config.yaml
n_layer: 26
d_model: 96
n_head: 3
n_kv_head: 3
head_dim: 32
d_mlp: 384
vocab_size: 8192
activation: "gelu"
norm: "layernorm"
norm_place: "pre"
norm_eps: 1e-06
positions: "alibi"
qk_norm: false
attn_scale: 0.177
bias: "all"
tie_embeddings: true
parallel_block: false
init: "uniform"
init_std_qkv: 0.051
init_std_o: 0.0
init_std_up: 0.051
init_std_down: 0.0
optimizer: "muon_variant"
lr: 0.00598
lr_mult_o: 4.0
lr_head: 0.00768
grad_clip: 1.0
warmup_steps: 200
schedule: "wsd"
decay_fraction: 1.0
decay_shape: "linear"
final_lr_fraction: 0.05
batch_tokens: 16384
seq_len: 256
doc_mask: true
train_tokens: 219500000
steps: 13398
dataset: "wikipedia_en"
Each number is 200 + 40 x the weight over its row's rms, rounded and kept within 0 to 999. Layers, rows and columns count from 0. The size before them is the row's rms in percent of the matrix's.

# layer 5 MLP down (transposed), 384x96, rms 0.0965, rows 258-294, columns 0-95
109,210,116,213,193,218,156,235,145,184,140,157,220,176,188,253,235,278,264,260,223,239,194,208,255,217,194,234,149,185,195,215,162,197,244,125,213,247,246,177,227,229,168,191,138,183,176,217,196,156,199,148,192,225,228,115,197,177,209,245,242,211,254,237,227,256,149,176,164,164,159,111,234,152,131,288,216,218,192,176,184,228,224,209,204,144,201,167,197,131,288,216,147,203,195,219,257
103,226,166,182,244,132,178,144,222,255,168,154,191,176,265,162,165,237,218,247,181,234,179,170,292,226,230,121,201,206,213,237,271,222,183,186,129,199,171,159,218,169,112,193,172,218,231,174,213,236,221,174,235,189,199,177,199,192,173,265,234,167,200,175,213,195,215,223,229,264,140,158,118,263,162,188,275,255,200,186,222,206,204,217,196,270,153,236,201,200,207,116,147,259,289,222,242
087,250,195,204,208,228,236,230,265,211,262,246,192,186,194,222,238,192,191,240,177,157,165,196,179,163,155,276,211,258,228,226,193,179,201,136,120,215,154,169,144,244,217,215,239,215,221,260,192,240,227,105,188,212,206,182,159,175,194,180,92,173,163,180,276,169,214,188,157,205,195,147,236,86,153,166,207,156,148,184,200,193,191,249,227,279,219,229,239,188,161,284,182,191,217,191,269
122,311,241,164,165,168,200,166,184,197,172,156,242,179,191,161,237,189,220,178,181,192,121,208,209,163,214,196,219,130,167,273,196,223,267,236,212,190,260,205,270,242,149,196,220,270,241,216,198,207,190,140,250,173,260,199,139,171,226,129,180,142,192,238,198,195,239,229,144,226,212,186,292,191,222,250,250,195,210,210,242,206,205,186,208,180,210,135,161,266,113,167,223,205,149,114,186
105,214,221,178,203,185,261,230,150,174,207,189,157,124,259,215,189,167,278,178,211,255,198,268,144,195,205,247,232,179,195,242,250,192,234,175,237,234,151,166,183,186,136,232,244,134,228,235,223,216,179,279,97,181,228,200,196,217,152,264,248,203,205,186,150,203,231,185,259,212,209,159,246,173,185,137,191,143,238,96,266,257,219,190,179,230,204,199,211,125,154,177,126,210,197,215,218
113,297,234,224,216,246,221,159,196,142,166,222,265,159,234,234,209,154,149,184,238,195,267,200,218,239,243,176,202,192,220,216,192,167,257,168,221,238,238,228,213,229,149,235,217,171,245,203,142,217,250,146,147,172,131,185,146,160,183,147,234,217,165,144,223,214,226,190,192,201,219,238,276,201,194,237,158,144,153,259,189,155,174,151,207,118,245,176,204,165,250,163,113,165,228,186,295
113,292,213,250,308,251,180,223,106,164,230,185,167,170,134,137,274,237,232,141,190,206,249,246,150,266,151,134,170,221,180,170,154,165,236,147,234,209,244,194,194,267,194,231,215,182,175,247,229,145,195,179,169,233,201,171,167,249,116,190,186,158,217,241,202,215,198,178,250,152,242,174,212,183,236,229,215,231,226,202,229,166,145,254,173,195,235,218,158,180,186,173,152,193,189,161,245
074,222,213,235,262,212,161,205,127,187,234,212,170,150,208,174,200,164,277,200,205,291,174,165,158,208,208,217,162,228,265,166,190,205,252,254,160,156,159,225,82,208,169,219,200,116,144,212,135,219,219,214,268,145,170,182,196,206,253,238,224,225,245,216,171,184,142,259,246,298,234,205,264,219,242,184,176,179,179,239,174,190,143,215,214,192,250,201,182,194,286,157,204,186,223,193,170
092,158,176,233,141,192,230,131,257,247,253,225,221,182,178,187,198,165,174,200,179,225,200,266,171,203,236,224,199,135,158,258,230,222,182,309,163,159,204,232,232,186,218,219,218,205,293,182,245,221,170,225,122,159,133,194,209,190,196,122,218,212,215,190,175,190,204,182,178,238,153,167,279,200,195,152,241,252,227,180,224,194,243,157,254,223,185,162,166,301,216,256,152,220,116,141,237
089,190,152,183,210,230,154,258,162,194,249,148,176,93,149,153,167,241,195,141,200,232,203,153,218,155,183,223,183,235,223,278,207,173,200,218,194,184,100,202,194,238,245,181,269,271,269,155,226,187,184,187,251,217,131,173,251,212,101,220,140,154,198,193,182,153,222,199,242,271,244,205,205,164,188,204,274,227,220,176,178,200,251,234,191,226,172,259,232,118,191,176,199,199,170,176,182
103,194,293,214,172,189,203,197,148,178,164,132,229,144,212,249,225,176,223,164,127,236,251,257,198,276,251,217,177,280,215,250,189,275,180,191,161,195,198,208,193,197,169,180,184,221,190,273,212,177,127,142,219,187,137,163,218,285,216,183,273,191,203,189,206,209,204,200,82,195,188,218,141,273,151,198,230,176,210,206,167,193,229,200,191,124,145,179,218,243,181,242,138,172,235,218,224
089,133,214,222,161,207,228,207,218,102,200,243,164,258,193,160,185,251,186,109,157,197,211,252,186,213,208,136,100,220,206,206,227,183,209,181,221,247,199,203,106,192,211,175,166,251,255,153,216,269,201,202,215,143,138,205,213,199,162,228,186,184,182,238,225,175,192,267,233,265,197,157,186,237,154,174,197,193,238,180,230,195,208,151,224,258,300,218,176,252,275,125,193,142,231,210,164
092,233,164,223,176,221,255,202,269,266,196,185,169,214,194,134,184,214,103,197,173,193,192,169,267,222,183,168,177,188,166,234,183,205,239,212,163,273,272,194,128,214,266,194,155,120,179,237,171,219,192,220,216,165,203,209,194,289,181,206,169,201,201,175,200,165,225,160,241,260,227,167,227,224,185,225,228,280,169,225,334,194,212,112,134,226,221,215,144,208,195,183,148,165,191,146,183
092,201,173,175,147,189,158,229,136,231,207,181,210,178,98,126,199,153,182,201,250,189,226,177,174,212,163,240,184,198,194,206,166,239,189,232,195,215,254,135,289,264,205,248,163,198,202,197,135,145,283,216,241,150,245,257,123,248,227,151,260,154,230,220,145,183,227,265,189,160,265,267,284,141,199,203,202,215,217,152,215,203,222,201,190,141,220,169,164,155,243,212,226,209,225,175,199
096,231,198,182,157,125,241,176,164,177,227,298,232,209,247,188,195,191,249,190,275,192,154,194,222,228,176,58,212,208,213,172,178,225,203,281,211,215,180,205,160,287,248,237,231,188,198,245,190,230,148,212,193,228,182,183,173,225,175,196,150,233,232,158,121,211,228,197,235,154,217,177,174,189,165,203,169,165,235,198,240,276,87,183,248,188,237,172,155,230,170,234,251,145,206,199,255
105,186,159,180,237,186,195,199,243,234,225,196,208,225,132,260,159,213,106,230,203,162,253,199,146,203,224,158,149,208,176,198,180,199,191,201,187,221,184,276,196,181,201,222,224,225,269,130,275,207,233,204,194,194,215,312,198,242,160,205,222,267,134,186,105,165,181,213,98,238,258,130,185,143,159,222,244,238,221,213,209,148,248,214,216,203,167,143,165,207,191,215,157,171,209,196,282
095,160,205,229,202,183,184,167,137,262,172,199,236,181,204,261,293,141,189,132,139,196,287,112,201,129,235,242,176,198,227,175,140,236,219,150,259,206,177,222,223,223,141,189,187,184,159,210,208,242,141,169,262,244,218,189,206,236,178,170,197,123,156,186,193,231,266,207,244,195,266,297,242,176,203,136,164,148,221,181,188,159,269,225,192,226,191,160,174,182,191,186,203,196,246,222,162
120,208,173,172,144,271,157,193,223,138,237,199,210,162,255,177,171,208,268,198,185,177,156,282,198,262,178,290,206,167,229,162,204,185,267,205,168,166,223,142,230,228,164,153,174,169,222,132,175,125,210,212,216,214,149,235,276,273,211,170,157,219,235,218,177,186,286,164,218,163,219,178,159,172,187,190,188,248,146,152,193,247,219,169,235,199,280,203,168,180,271,152,197,140,192,258,236
102,241,242,147,265,142,191,183,242,174,197,161,167,247,207,239,190,224,268,171,205,266,109,177,173,215,196,189,196,187,196,278,211,158,149,157,285,197,253,185,192,221,183,198,179,166,202,151,184,217,195,163,134,234,181,175,125,131,269,262,198,185,226,168,240,215,220,201,206,218,266,182,192,244,131,254,169,188,163,140,192,203,181,172,295,251,141,276,193,253,167,164,212,216,177,231,225
092,185,174,230,191,140,243,139,201,165,140,150,159,189,172,151,161,191,197,195,138,189,176,256,331,195,188,198,181,212,229,223,185,140,215,229,196,212,218,230,129,226,198,186,175,271,158,198,158,255,264,230,196,194,144,222,203,190,215,199,242,266,160,148,173,282,249,210,138,190,207,237,222,196,163,301,221,224,218,187,291,184,258,139,220,249,211,166,179,177,160,173,258,223,174,228,212
108,223,182,196,183,241,230,104,186,185,211,219,143,217,210,229,267,256,161,179,182,157,231,177,174,224,284,214,120,156,170,277,183,253,129,210,247,134,186,227,223,268,214,208,220,188,167,122,193,235,182,160,220,201,246,215,136,169,172,212,191,157,114,172,259,215,251,222,264,214,215,232,136,198,199,229,247,243,159,171,214,189,190,259,160,252,178,248,215,144,215,223,140,163,244,206,157
099,205,192,205,204,239,184,222,134,154,172,297,205,187,235,174,173,217,255,119,220,245,224,196,211,172,206,144,158,222,179,168,203,196,270,282,192,223,121,188,215,205,245,163,233,202,151,205,215,192,209,199,162,246,205,262,266,224,240,205,223,204,187,232,173,246,223,181,145,223,270,159,158,221,196,189,219,236,276,165,158,226,160,156,145,107,226,130,244,202,267,166,132,215,234,210,114
103,88,215,220,210,208,176,148,192,152,230,234,191,207,239,183,188,198,236,301,217,158,198,256,221,198,126,203,218,156,181,216,117,263,218,243,222,195,221,156,244,208,195,231,192,216,272,186,103,186,235,175,176,157,240,181,217,216,257,187,194,144,161,274,265,141,176,250,194,209,209,209,186,222,263,212,139,142,236,213,204,240,185,111,189,180,151,246,216,214,130,242,160,232,229,218,195
115,244,215,162,242,189,172,221,159,228,224,208,250,177,160,207,223,194,141,141,192,202,194,251,250,190,121,175,217,159,238,186,180,318,217,156,210,185,222,227,179,214,215,268,239,216,158,204,124,288,170,164,159,161,229,121,227,125,155,218,185,207,164,222,215,219,238,182,125,224,181,199,190,139,211,169,262,249,185,164,267,221,161,200,275,232,179,272,208,277,166,223,195,194,173,153,232
098,172,190,133,236,158,190,177,238,212,111,230,242,188,169,250,212,201,245,142,182,192,155,144,174,251,161,193,218,183,164,183,152,281,208,218,178,192,243,252,192,281,216,154,184,169,184,225,183,235,221,240,184,229,190,176,124,265,191,201,147,212,174,187,248,169,180,168,153,231,209,254,233,254,227,145,169,339,171,227,167,169,205,158,153,230,211,241,157,214,190,188,201,97,237,227,243
113,60,162,209,192,229,199,236,199,139,238,197,198,290,195,233,187,183,235,219,227,255,206,210,206,158,145,219,260,183,258,185,280,172,202,192,306,148,279,223,231,185,232,199,229,211,197,179,169,184,173,148,210,251,210,202,244,138,196,233,248,229,253,227,195,231,176,221,219,236,160,169,125,175,223,191,211,192,188,130,178,208,199,218,186,133,184,175,256,110,151,133,171,206,171,182,188
107,199,182,216,168,150,130,172,233,295,198,303,304,187,175,180,212,237,159,195,136,215,197,230,187,260,199,239,163,239,237,198,200,172,217,113,173,216,199,212,194,202,205,200,169,151,217,213,212,146,224,131,226,210,224,183,227,292,231,146,181,216,240,211,198,140,199,181,177,263,190,247,232,234,178,206,252,166,272,205,219,225,223,202,261,164,144,177,195,127,119,172,149,154,163,161,229
078,198,213,130,183,243,177,279,147,155,233,185,237,201,182,110,240,211,212,187,221,211,285,303,198,225,220,148,171,224,128,297,166,192,215,197,166,205,179,216,285,214,203,234,180,155,124,220,180,157,157,187,238,170,246,186,214,184,147,143,173,181,248,224,236,220,147,194,167,182,246,239,133,164,241,194,226,234,144,173,229,206,185,216,177,201,270,194,199,155,208,234,164,206,214,139,272
120,205,171,141,168,170,196,232,196,251,217,146,266,139,168,230,296,144,218,187,145,198,173,223,216,252,203,236,147,181,205,98,242,229,223,156,158,208,195,134,268,177,234,202,188,197,274,218,81,149,260,142,189,162,195,211,216,184,266,191,234,228,245,166,182,261,222,171,278,167,227,187,172,211,204,198,157,180,225,210,258,167,209,115,218,238,200,170,200,182,200,217,236,227,244,200,222
103,220,191,248,178,246,206,151,132,175,228,189,200,180,174,168,202,184,57,223,148,203,285,226,221,200,172,209,144,156,226,211,224,226,188,194,211,153,192,200,195,141,267,151,196,168,120,174,211,199,214,235,197,138,196,251,204,131,229,251,229,140,273,290,179,179,216,249,215,203,180,247,216,163,179,163,188,259,206,205,166,208,246,187,252,127,133,200,261,181,212,260,234,153,222,179,188
086,208,198,260,206,273,194,201,141,130,146,244,207,146,157,225,261,178,228,121,223,179,185,150,165,202,244,163,235,233,234,283,135,172,266,267,225,249,205,182,188,172,249,163,139,230,196,201,197,151,137,251,224,186,193,211,177,171,204,194,216,278,206,282,212,164,199,161,119,187,197,200,195,197,228,217,196,256,221,189,186,158,139,251,213,230,206,129,176,248,137,217,208,177,210,119,239
100,196,224,207,175,154,190,192,125,204,195,152,233,171,197,71,261,282,200,178,212,166,218,133,230,186,255,256,163,171,135,219,174,175,212,199,201,214,199,210,177,208,197,263,276,271,242,232,202,173,147,221,199,160,183,217,198,154,177,210,228,186,139,168,275,218,211,167,182,156,232,165,223,211,198,166,214,270,284,181,216,227,177,214,258,176,192,297,159,231,187,219,170,186,218,294,143
101,180,236,250,176,164,232,242,117,183,198,226,200,209,288,162,163,194,215,175,155,220,211,219,196,194,220,189,258,123,255,294,166,172,214,258,252,223,156,148,209,278,139,188,235,195,181,137,142,177,92,249,180,228,176,240,258,166,202,223,162,134,186,231,165,221,215,195,277,193,209,187,233,194,192,184,234,155,252,183,155,233,176,269,172,189,136,191,228,196,227,209,221,221,146,148,235
095,146,246,279,230,191,212,274,119,196,169,195,214,148,240,228,181,257,264,138,216,163,171,193,197,239,243,212,199,250,173,234,148,153,168,218,251,175,198,214,179,188,191,171,192,217,225,221,210,155,120,184,142,210,205,248,150,137,184,180,227,222,171,146,282,229,180,159,189,186,192,175,180,279,160,194,174,150,231,269,261,233,197,271,198,235,165,233,226,264,93,218,214,153,209,166,192
094,242,220,301,195,144,188,225,159,136,176,223,243,220,210,231,223,141,223,180,174,254,236,219,191,204,211,224,226,184,196,161,188,169,257,209,225,221,294,297,244,204,214,156,226,196,172,223,163,188,167,162,199,197,235,222,217,129,217,86,184,208,259,209,175,263,217,167,169,168,191,208,288,245,188,226,236,153,211,175,241,235,133,166,189,296,166,120,205,137,182,196,186,187,189,163,174
087,258,266,177,187,143,208,200,181,206,226,252,121,208,214,178,239,263,158,164,174,209,167,223,130,212,162,261,302,190,168,171,217,254,216,188,176,225,216,250,224,268,223,227,170,206,243,230,190,170,102,216,178,156,208,261,178,222,216,259,166,211,135,250,134,212,159,151,251,165,243,223,236,301,168,171,179,167,236,268,128,164,188,187,201,204,205,155,191,216,201,220,145,170,205,179,166
099,186,208,226,116,123,179,239,173,224,203,171,273,217,181,179,223,238,204,234,139,251,225,229,222,269,126,203,247,249,220,211,130,194,186,219,176,211,129,261,197,137,182,212,161,205,142,205,138,210,157,212,185,197,190,184,226,261,262,247,252,182,228,200,183,186,261,198,206,260,169,276,226,216,143,170,168,238,242,145,195,214,196,231,230,198,139,175,275,197,235,193,217,113,135,182,133
# layer 5 MLP up, 384x96, rms 0.203, rows 259-294, columns 0-95
103,201,209,197,144,226,217,189,183,141,184,220,266,245,120,193,198,127,218,169,171,231,257,224,145,210,180,272,230,223,222,110,155,183,273,198,195,175,304,195,137,235,291,212,215,177,207,197,216,234,202,157,130,190,117,195,252,215,209,182,152,243,237,186,156,162,267,171,210,172,197,213,219,136,183,243,160,183,206,224,173,130,237,197,211,181,272,205,229,166,155,239,228,158,150,230,210
089,158,250,218,207,244,244,219,196,242,178,214,249,237,240,178,182,165,247,232,172,210,221,100,199,158,141,249,260,220,152,242,159,218,237,174,167,247,226,168,119,203,220,219,235,170,87,161,177,150,257,192,153,260,176,251,222,159,244,231,215,165,193,211,223,205,229,313,224,191,242,168,206,199,138,151,193,159,155,150,188,177,159,156,260,226,164,248,171,197,168,179,210,235,172,233,155
104,188,169,207,153,99,188,195,151,179,145,259,199,166,182,200,183,143,179,205,236,215,205,218,190,252,223,205,206,258,311,171,227,169,248,208,230,225,195,146,170,143,228,274,218,175,164,221,206,239,219,302,134,135,141,255,209,259,121,236,225,240,236,159,224,192,193,205,177,148,159,253,183,213,153,197,205,168,234,226,220,233,300,181,211,169,196,223,216,265,139,206,194,157,193,192,177
102,186,227,171,286,249,247,213,128,247,171,92,183,169,178,233,151,183,276,228,189,223,231,153,261,211,202,183,194,203,131,181,195,179,202,237,203,113,198,170,178,215,186,257,118,159,203,215,201,200,203,284,145,210,191,177,217,261,200,156,277,225,204,126,200,179,213,157,203,270,232,275,230,154,191,242,220,211,181,231,167,149,219,246,214,245,145,200,164,214,177,140,169,227,251,174,203
116,225,269,230,244,165,174,230,213,217,175,165,167,286,221,227,214,198,182,192,237,225,136,105,221,218,165,269,215,164,164,256,157,217,170,171,170,258,154,214,142,178,208,163,142,179,203,205,127,154,167,161,202,183,235,196,217,186,233,182,235,288,166,180,155,290,177,177,244,213,186,185,221,188,221,205,175,219,174,179,203,214,219,212,316,269,247,122,186,190,154,234,196,129,204,278,212
102,220,196,307,211,263,248,187,222,242,219,171,258,130,213,208,190,178,119,207,259,221,192,171,199,196,209,186,232,184,238,241,264,221,205,243,215,170,174,196,215,209,185,228,199,154,121,229,244,178,202,274,198,204,289,217,275,264,181,253,247,147,165,148,208,138,236,206,273,165,230,196,204,217,240,249,138,117,198,190,173,161,206,199,246,174,174,132,225,192,173,177,195,156,129,172,156
098,171,171,172,143,211,230,150,217,171,198,298,136,143,213,242,178,231,245,204,155,266,258,223,207,200,200,133,246,178,193,201,229,289,138,220,195,190,189,170,194,148,243,208,218,194,202,336,197,199,207,190,167,214,155,161,181,217,173,204,177,179,144,184,237,171,222,176,204,224,203,149,170,188,239,146,184,226,149,270,139,198,103,178,263,222,145,159,159,260,171,195,241,212,247,216,233
089,198,179,179,148,245,202,189,162,205,180,160,193,139,198,229,181,164,157,175,210,221,182,224,163,167,169,135,138,280,244,210,191,219,217,165,191,130,247,240,223,211,153,171,193,194,251,200,276,185,251,168,205,213,249,140,150,218,210,262,175,206,233,142,241,233,199,193,231,195,214,196,185,124,327,250,184,147,108,246,150,226,266,232,254,220,151,239,200,152,237,237,241,246,209,152,206
097,138,185,215,150,125,146,196,234,222,271,152,172,228,227,188,211,254,196,212,232,221,203,119,137,260,172,233,170,177,153,240,224,180,146,216,215,237,220,205,206,222,218,171,179,206,228,177,236,169,210,198,106,144,263,206,234,246,193,202,221,262,149,206,218,202,277,165,268,115,162,135,167,191,179,196,198,225,187,154,215,200,178,135,223,214,200,162,172,282,256,177,173,196,173,198,85
100,308,140,237,202,305,231,196,174,127,144,227,172,215,194,295,226,245,207,169,187,119,167,177,162,228,227,203,188,183,167,164,238,194,208,225,281,219,235,111,229,205,179,214,230,217,154,199,196,149,134,206,179,203,207,145,226,220,233,286,227,256,131,222,166,280,131,205,171,199,177,191,244,248,247,209,209,187,244,186,243,211,185,193,191,176,157,231,180,175,188,181,234,156,155,188,186
096,190,282,172,203,221,206,185,191,186,217,170,187,221,148,177,169,136,181,274,274,100,187,181,217,186,183,215,221,196,173,211,205,211,204,247,221,242,152,236,310,186,121,265,244,146,157,210,131,217,195,178,162,251,194,211,186,217,229,257,225,254,178,146,276,210,249,193,165,113,129,174,241,199,178,185,198,182,207,239,240,175,232,193,262,198,217,190,160,204,245,160,208,213,216,142,111
101,224,202,170,216,222,167,196,239,227,152,195,206,121,240,173,217,205,158,179,204,208,169,203,191,205,182,186,272,235,159,218,214,223,203,227,206,194,159,246,211,169,151,161,161,174,234,168,278,196,321,268,204,204,218,200,231,222,153,198,151,185,208,134,197,234,175,167,193,218,138,168,247,148,207,240,142,201,127,214,168,123,153,200,150,155,309,165,189,191,259,238,194,154,274,282,140
094,209,218,177,135,158,289,228,272,202,148,245,213,165,227,205,155,179,207,120,241,173,205,213,175,218,277,222,234,161,171,246,220,225,138,244,136,186,218,227,237,189,164,217,230,228,167,117,174,222,203,167,157,257,176,166,237,208,151,232,141,187,239,184,145,248,226,254,194,155,150,181,224,211,154,218,173,265,134,277,133,155,229,206,232,180,203,222,177,156,259,211,203,116,204,249,191
108,188,177,174,209,201,135,162,233,192,242,120,214,241,122,175,209,88,254,259,189,105,203,165,201,191,232,190,137,223,255,194,121,190,195,186,206,146,222,197,200,149,196,273,280,171,182,138,161,191,262,124,248,265,223,189,176,209,245,157,261,217,171,188,200,268,190,220,258,242,212,229,212,204,255,204,214,160,201,211,131,206,201,192,166,176,208,245,212,209,212,228,136,228,240,203,174
110,206,176,190,215,276,226,238,141,162,231,203,189,190,173,145,182,141,158,255,181,174,255,188,202,147,259,256,203,150,146,114,236,194,185,140,211,209,177,191,253,218,224,163,269,251,132,168,175,142,186,267,198,224,209,198,197,263,231,182,174,209,200,228,176,314,141,233,217,293,194,211,165,220,249,212,182,227,206,189,137,150,217,228,125,209,211,199,176,184,216,252,275,173,141,189,212
094,130,103,167,213,227,260,166,196,245,169,176,201,144,227,229,223,189,158,176,129,184,222,181,193,228,176,206,168,239,160,200,194,263,194,254,213,302,224,152,176,174,150,174,252,184,201,216,277,179,202,240,150,222,220,130,262,177,195,216,215,135,150,175,157,260,296,164,198,223,178,245,183,231,165,216,230,152,194,231,169,162,169,267,226,199,200,184,106,214,198,209,249,224,269,232,183
110,200,185,187,229,215,188,208,177,230,105,161,250,242,261,193,140,148,274,188,143,182,174,165,206,137,225,295,211,167,195,138,222,187,148,152,190,152,216,88,216,263,133,211,160,158,221,178,192,201,258,200,247,167,252,208,167,271,187,184,174,228,167,209,196,158,277,190,201,215,269,167,190,191,243,210,228,137,266,211,223,224,213,143,185,235,275,236,204,184,188,221,219,147,235,196,189
102,177,178,274,168,243,224,153,197,265,186,209,225,197,166,201,166,159,189,216,154,196,310,174,221,188,242,216,220,189,150,217,265,196,186,217,144,199,216,158,209,130,171,270,145,266,181,189,192,200,167,203,118,283,267,158,220,257,102,220,232,185,222,201,202,163,157,237,195,245,166,167,170,199,184,201,202,194,195,175,218,174,236,207,216,195,175,253,130,302,116,229,172,165,251,171,230
090,216,267,161,213,216,135,231,211,213,203,218,188,201,226,214,183,143,162,191,166,237,201,152,180,234,259,199,253,186,170,183,210,274,166,149,183,195,240,186,205,269,320,160,205,127,187,149,245,187,216,179,300,232,260,151,164,181,239,168,139,283,128,234,197,192,184,156,219,132,188,192,259,202,176,234,189,173,218,248,217,181,203,178,180,189,156,177,235,221,206,107,219,141,231,176,138
103,217,190,167,195,211,173,171,198,243,193,145,153,253,204,252,146,171,244,191,223,209,190,203,259,97,227,214,134,241,248,126,184,198,213,200,206,154,232,190,219,162,227,218,230,218,224,222,240,169,190,160,194,119,109,259,220,162,210,328,185,208,223,145,218,184,173,198,206,258,194,194,196,134,252,194,141,193,211,174,223,88,179,297,166,170,182,212,190,175,235,216,249,210,215,215,247
094,239,199,170,166,155,169,218,240,186,229,219,162,208,137,202,239,200,137,237,151,227,144,200,193,166,226,190,205,247,156,183,222,138,153,214,198,224,254,246,242,235,228,213,152,239,211,201,255,147,264,235,161,216,206,226,227,251,196,248,132,219,215,262,192,157,184,196,207,295,252,286,259,183,241,221,225,163,262,159,158,152,185,151,191,162,204,203,219,205,106,173,232,78,172,218,194
098,268,204,216,240,204,254,200,196,185,201,201,120,210,164,298,243,276,165,205,196,254,216,127,198,258,216,146,197,173,148,207,177,165,174,222,224,208,245,282,191,148,222,177,199,248,113,154,199,190,188,212,135,234,199,179,145,186,161,220,280,232,202,192,166,187,245,183,220,178,172,180,171,246,160,168,221,242,156,152,301,225,148,204,242,206,216,179,168,195,145,117,251,142,230,210,219
108,143,191,267,217,245,188,205,150,258,222,157,187,191,199,237,173,177,184,230,192,219,161,147,156,198,257,161,220,222,174,225,195,159,200,206,200,159,207,143,229,154,231,243,180,145,227,226,91,204,242,233,195,198,191,222,263,192,128,210,275,150,185,160,227,170,281,272,124,197,154,196,206,213,142,273,190,223,281,252,257,175,220,178,173,130,218,200,154,233,186,150,270,190,231,238,165
106,189,164,200,123,132,223,270,185,176,209,206,140,197,182,246,203,207,170,230,201,161,268,178,238,132,185,282,196,228,265,151,216,170,214,206,183,176,237,118,227,179,188,164,243,276,173,188,222,155,170,189,213,189,129,249,139,170,199,133,251,168,120,165,202,208,208,238,213,145,172,256,216,245,164,243,203,153,266,248,247,253,158,256,259,164,179,253,209,152,201,235,174,223,205,163,188
093,236,222,169,274,162,220,144,275,243,171,184,277,162,199,190,129,265,133,175,173,151,252,220,145,221,260,182,132,163,195,195,199,215,152,202,162,214,189,210,183,171,189,235,235,198,127,214,253,213,201,251,145,193,217,213,194,281,185,155,199,161,165,136,160,167,189,154,233,178,207,120,220,158,177,199,222,123,239,268,234,183,289,206,223,244,235,230,186,277,172,235,198,224,233,205,206
091,209,166,208,137,183,112,251,216,235,221,208,157,148,211,191,191,221,203,137,215,209,177,171,202,120,188,175,254,215,168,253,222,155,206,179,168,201,215,191,143,152,171,199,307,173,268,179,242,219,170,237,223,220,229,189,245,254,142,249,193,160,213,187,238,208,205,208,132,266,195,193,176,180,193,184,161,189,197,171,136,194,294,232,180,202,269,262,144,120,231,114,205,220,174,219,284
095,115,185,215,211,223,228,253,249,229,253,140,131,230,144,183,251,178,130,256,252,191,209,194,141,210,156,231,200,220,203,175,149,243,214,227,147,206,147,81,207,235,250,142,159,162,224,309,179,158,235,253,204,181,206,229,244,171,209,218,196,185,191,242,210,170,175,189,178,189,192,231,237,236,204,163,162,196,232,262,159,209,178,232,240,147,148,182,142,241,266,199,274,231,216,207,194
098,245,207,201,292,162,49,198,184,199,176,192,223,209,226,205,210,193,132,140,127,200,158,127,196,274,192,253,185,144,227,170,254,243,178,212,157,216,164,246,255,223,115,245,252,155,179,236,210,208,223,137,158,166,218,208,181,247,256,235,195,223,193,212,150,152,222,266,218,193,155,237,178,126,228,214,194,206,212,155,178,182,191,262,208,196,214,188,161,180,193,235,241,228,221,253,201
098,130,211,116,188,195,229,185,244,199,157,212,215,226,243,173,192,267,149,118,210,234,210,194,179,195,199,203,213,145,232,198,164,213,227,218,137,171,256,205,200,178,253,190,142,241,211,274,197,184,228,230,158,204,192,200,249,227,143,260,87,231,217,223,172,193,194,177,225,178,163,154,215,217,217,195,137,248,152,233,128,136,220,236,210,210,272,258,176,228,206,215,88,141,262,228,166
100,155,117,219,224,229,169,245,214,227,217,207,209,235,236,147,274,131,239,214,214,180,247,238,177,193,290,210,169,256,223,203,175,215,214,179,224,275,191,151,197,251,209,220,265,150,181,197,133,195,209,204,165,185,153,192,221,136,184,141,205,211,207,186,157,194,270,228,167,190,107,148,187,171,180,204,150,150,216,212,205,174,276,70,215,190,228,294,148,180,209,162,218,210,181,214,181
100,203,194,161,246,293,214,236,168,175,153,168,162,226,263,181,162,155,173,245,216,215,214,155,222,141,169,204,203,167,223,161,165,209,206,191,217,210,194,203,164,153,299,181,261,161,175,181,244,166,264,259,245,166,191,157,188,174,202,157,210,211,211,133,270,253,211,233,193,245,164,215,193,171,200,141,228,208,190,174,170,264,201,171,104,163,247,178,230,174,236,113,258,255,269,264,254
097,226,219,204,148,239,197,228,281,170,274,220,142,177,115,179,188,239,260,202,291,250,196,228,191,256,250,209,223,182,168,168,215,173,250,103,224,147,232,164,173,205,156,226,170,178,233,215,241,243,252,138,205,186,191,194,194,242,206,187,208,195,159,168,151,142,260,191,214,207,223,208,133,278,282,240,136,191,188,216,147,170,220,208,252,224,236,159,177,205,201,161,198,202,160,234,108
098,264,210,163,200,190,253,217,168,196,224,237,155,193,227,196,278,184,145,289,267,280,161,208,169,100,147,213,191,188,186,156,255,243,187,152,231,208,159,117,237,207,134,222,177,194,242,117,186,224,233,217,243,211,174,201,261,199,266,165,220,214,199,231,157,186,227,215,251,180,156,247,206,158,246,195,159,217,158,153,153,172,187,221,128,160,240,216,209,161,240,180,224,208,270,201,145
095,228,223,169,191,136,239,249,272,229,159,260,218,162,227,211,219,163,219,229,233,142,178,217,165,121,183,178,196,169,172,175,214,201,235,180,197,202,202,206,143,212,139,236,238,209,267,189,170,126,222,224,213,232,234,154,228,165,166,280,206,182,237,127,210,182,249,207,216,191,133,190,191,209,176,170,226,69,269,232,216,280,206,232,223,236,261,227,178,124,159,212,211,177,257,266,155
094,237,127,210,237,190,203,251,261,198,193,144,248,175,140,173,176,228,194,195,302,182,165,216,160,237,125,200,204,229,202,96,170,201,207,139,245,153,143,155,124,207,204,208,159,218,179,240,200,209,200,119,207,225,162,182,190,220,245,253,137,175,185,160,185,130,225,256,252,286,166,184,156,187,269,212,204,188,208,265,240,159,194,238,201,214,253,258,172,195,172,194,142,220,211,234,200
102,179,202,146,258,218,167,230,218,228,243,191,239,276,228,213,222,235,156,182,201,130,98,171,177,185,260,218,172,185,289,172,127,143,210,172,114,175,206,274,169,215,191,209,275,165,219,164,221,238,204,166,242,231,211,204,230,203,193,198,189,201,178,122,175,140,178,228,170,227,232,221,218,234,208,190,283,133,143,229,193,122,188,178,195,246,174,188,142,203,220,166,151,198,279,256,184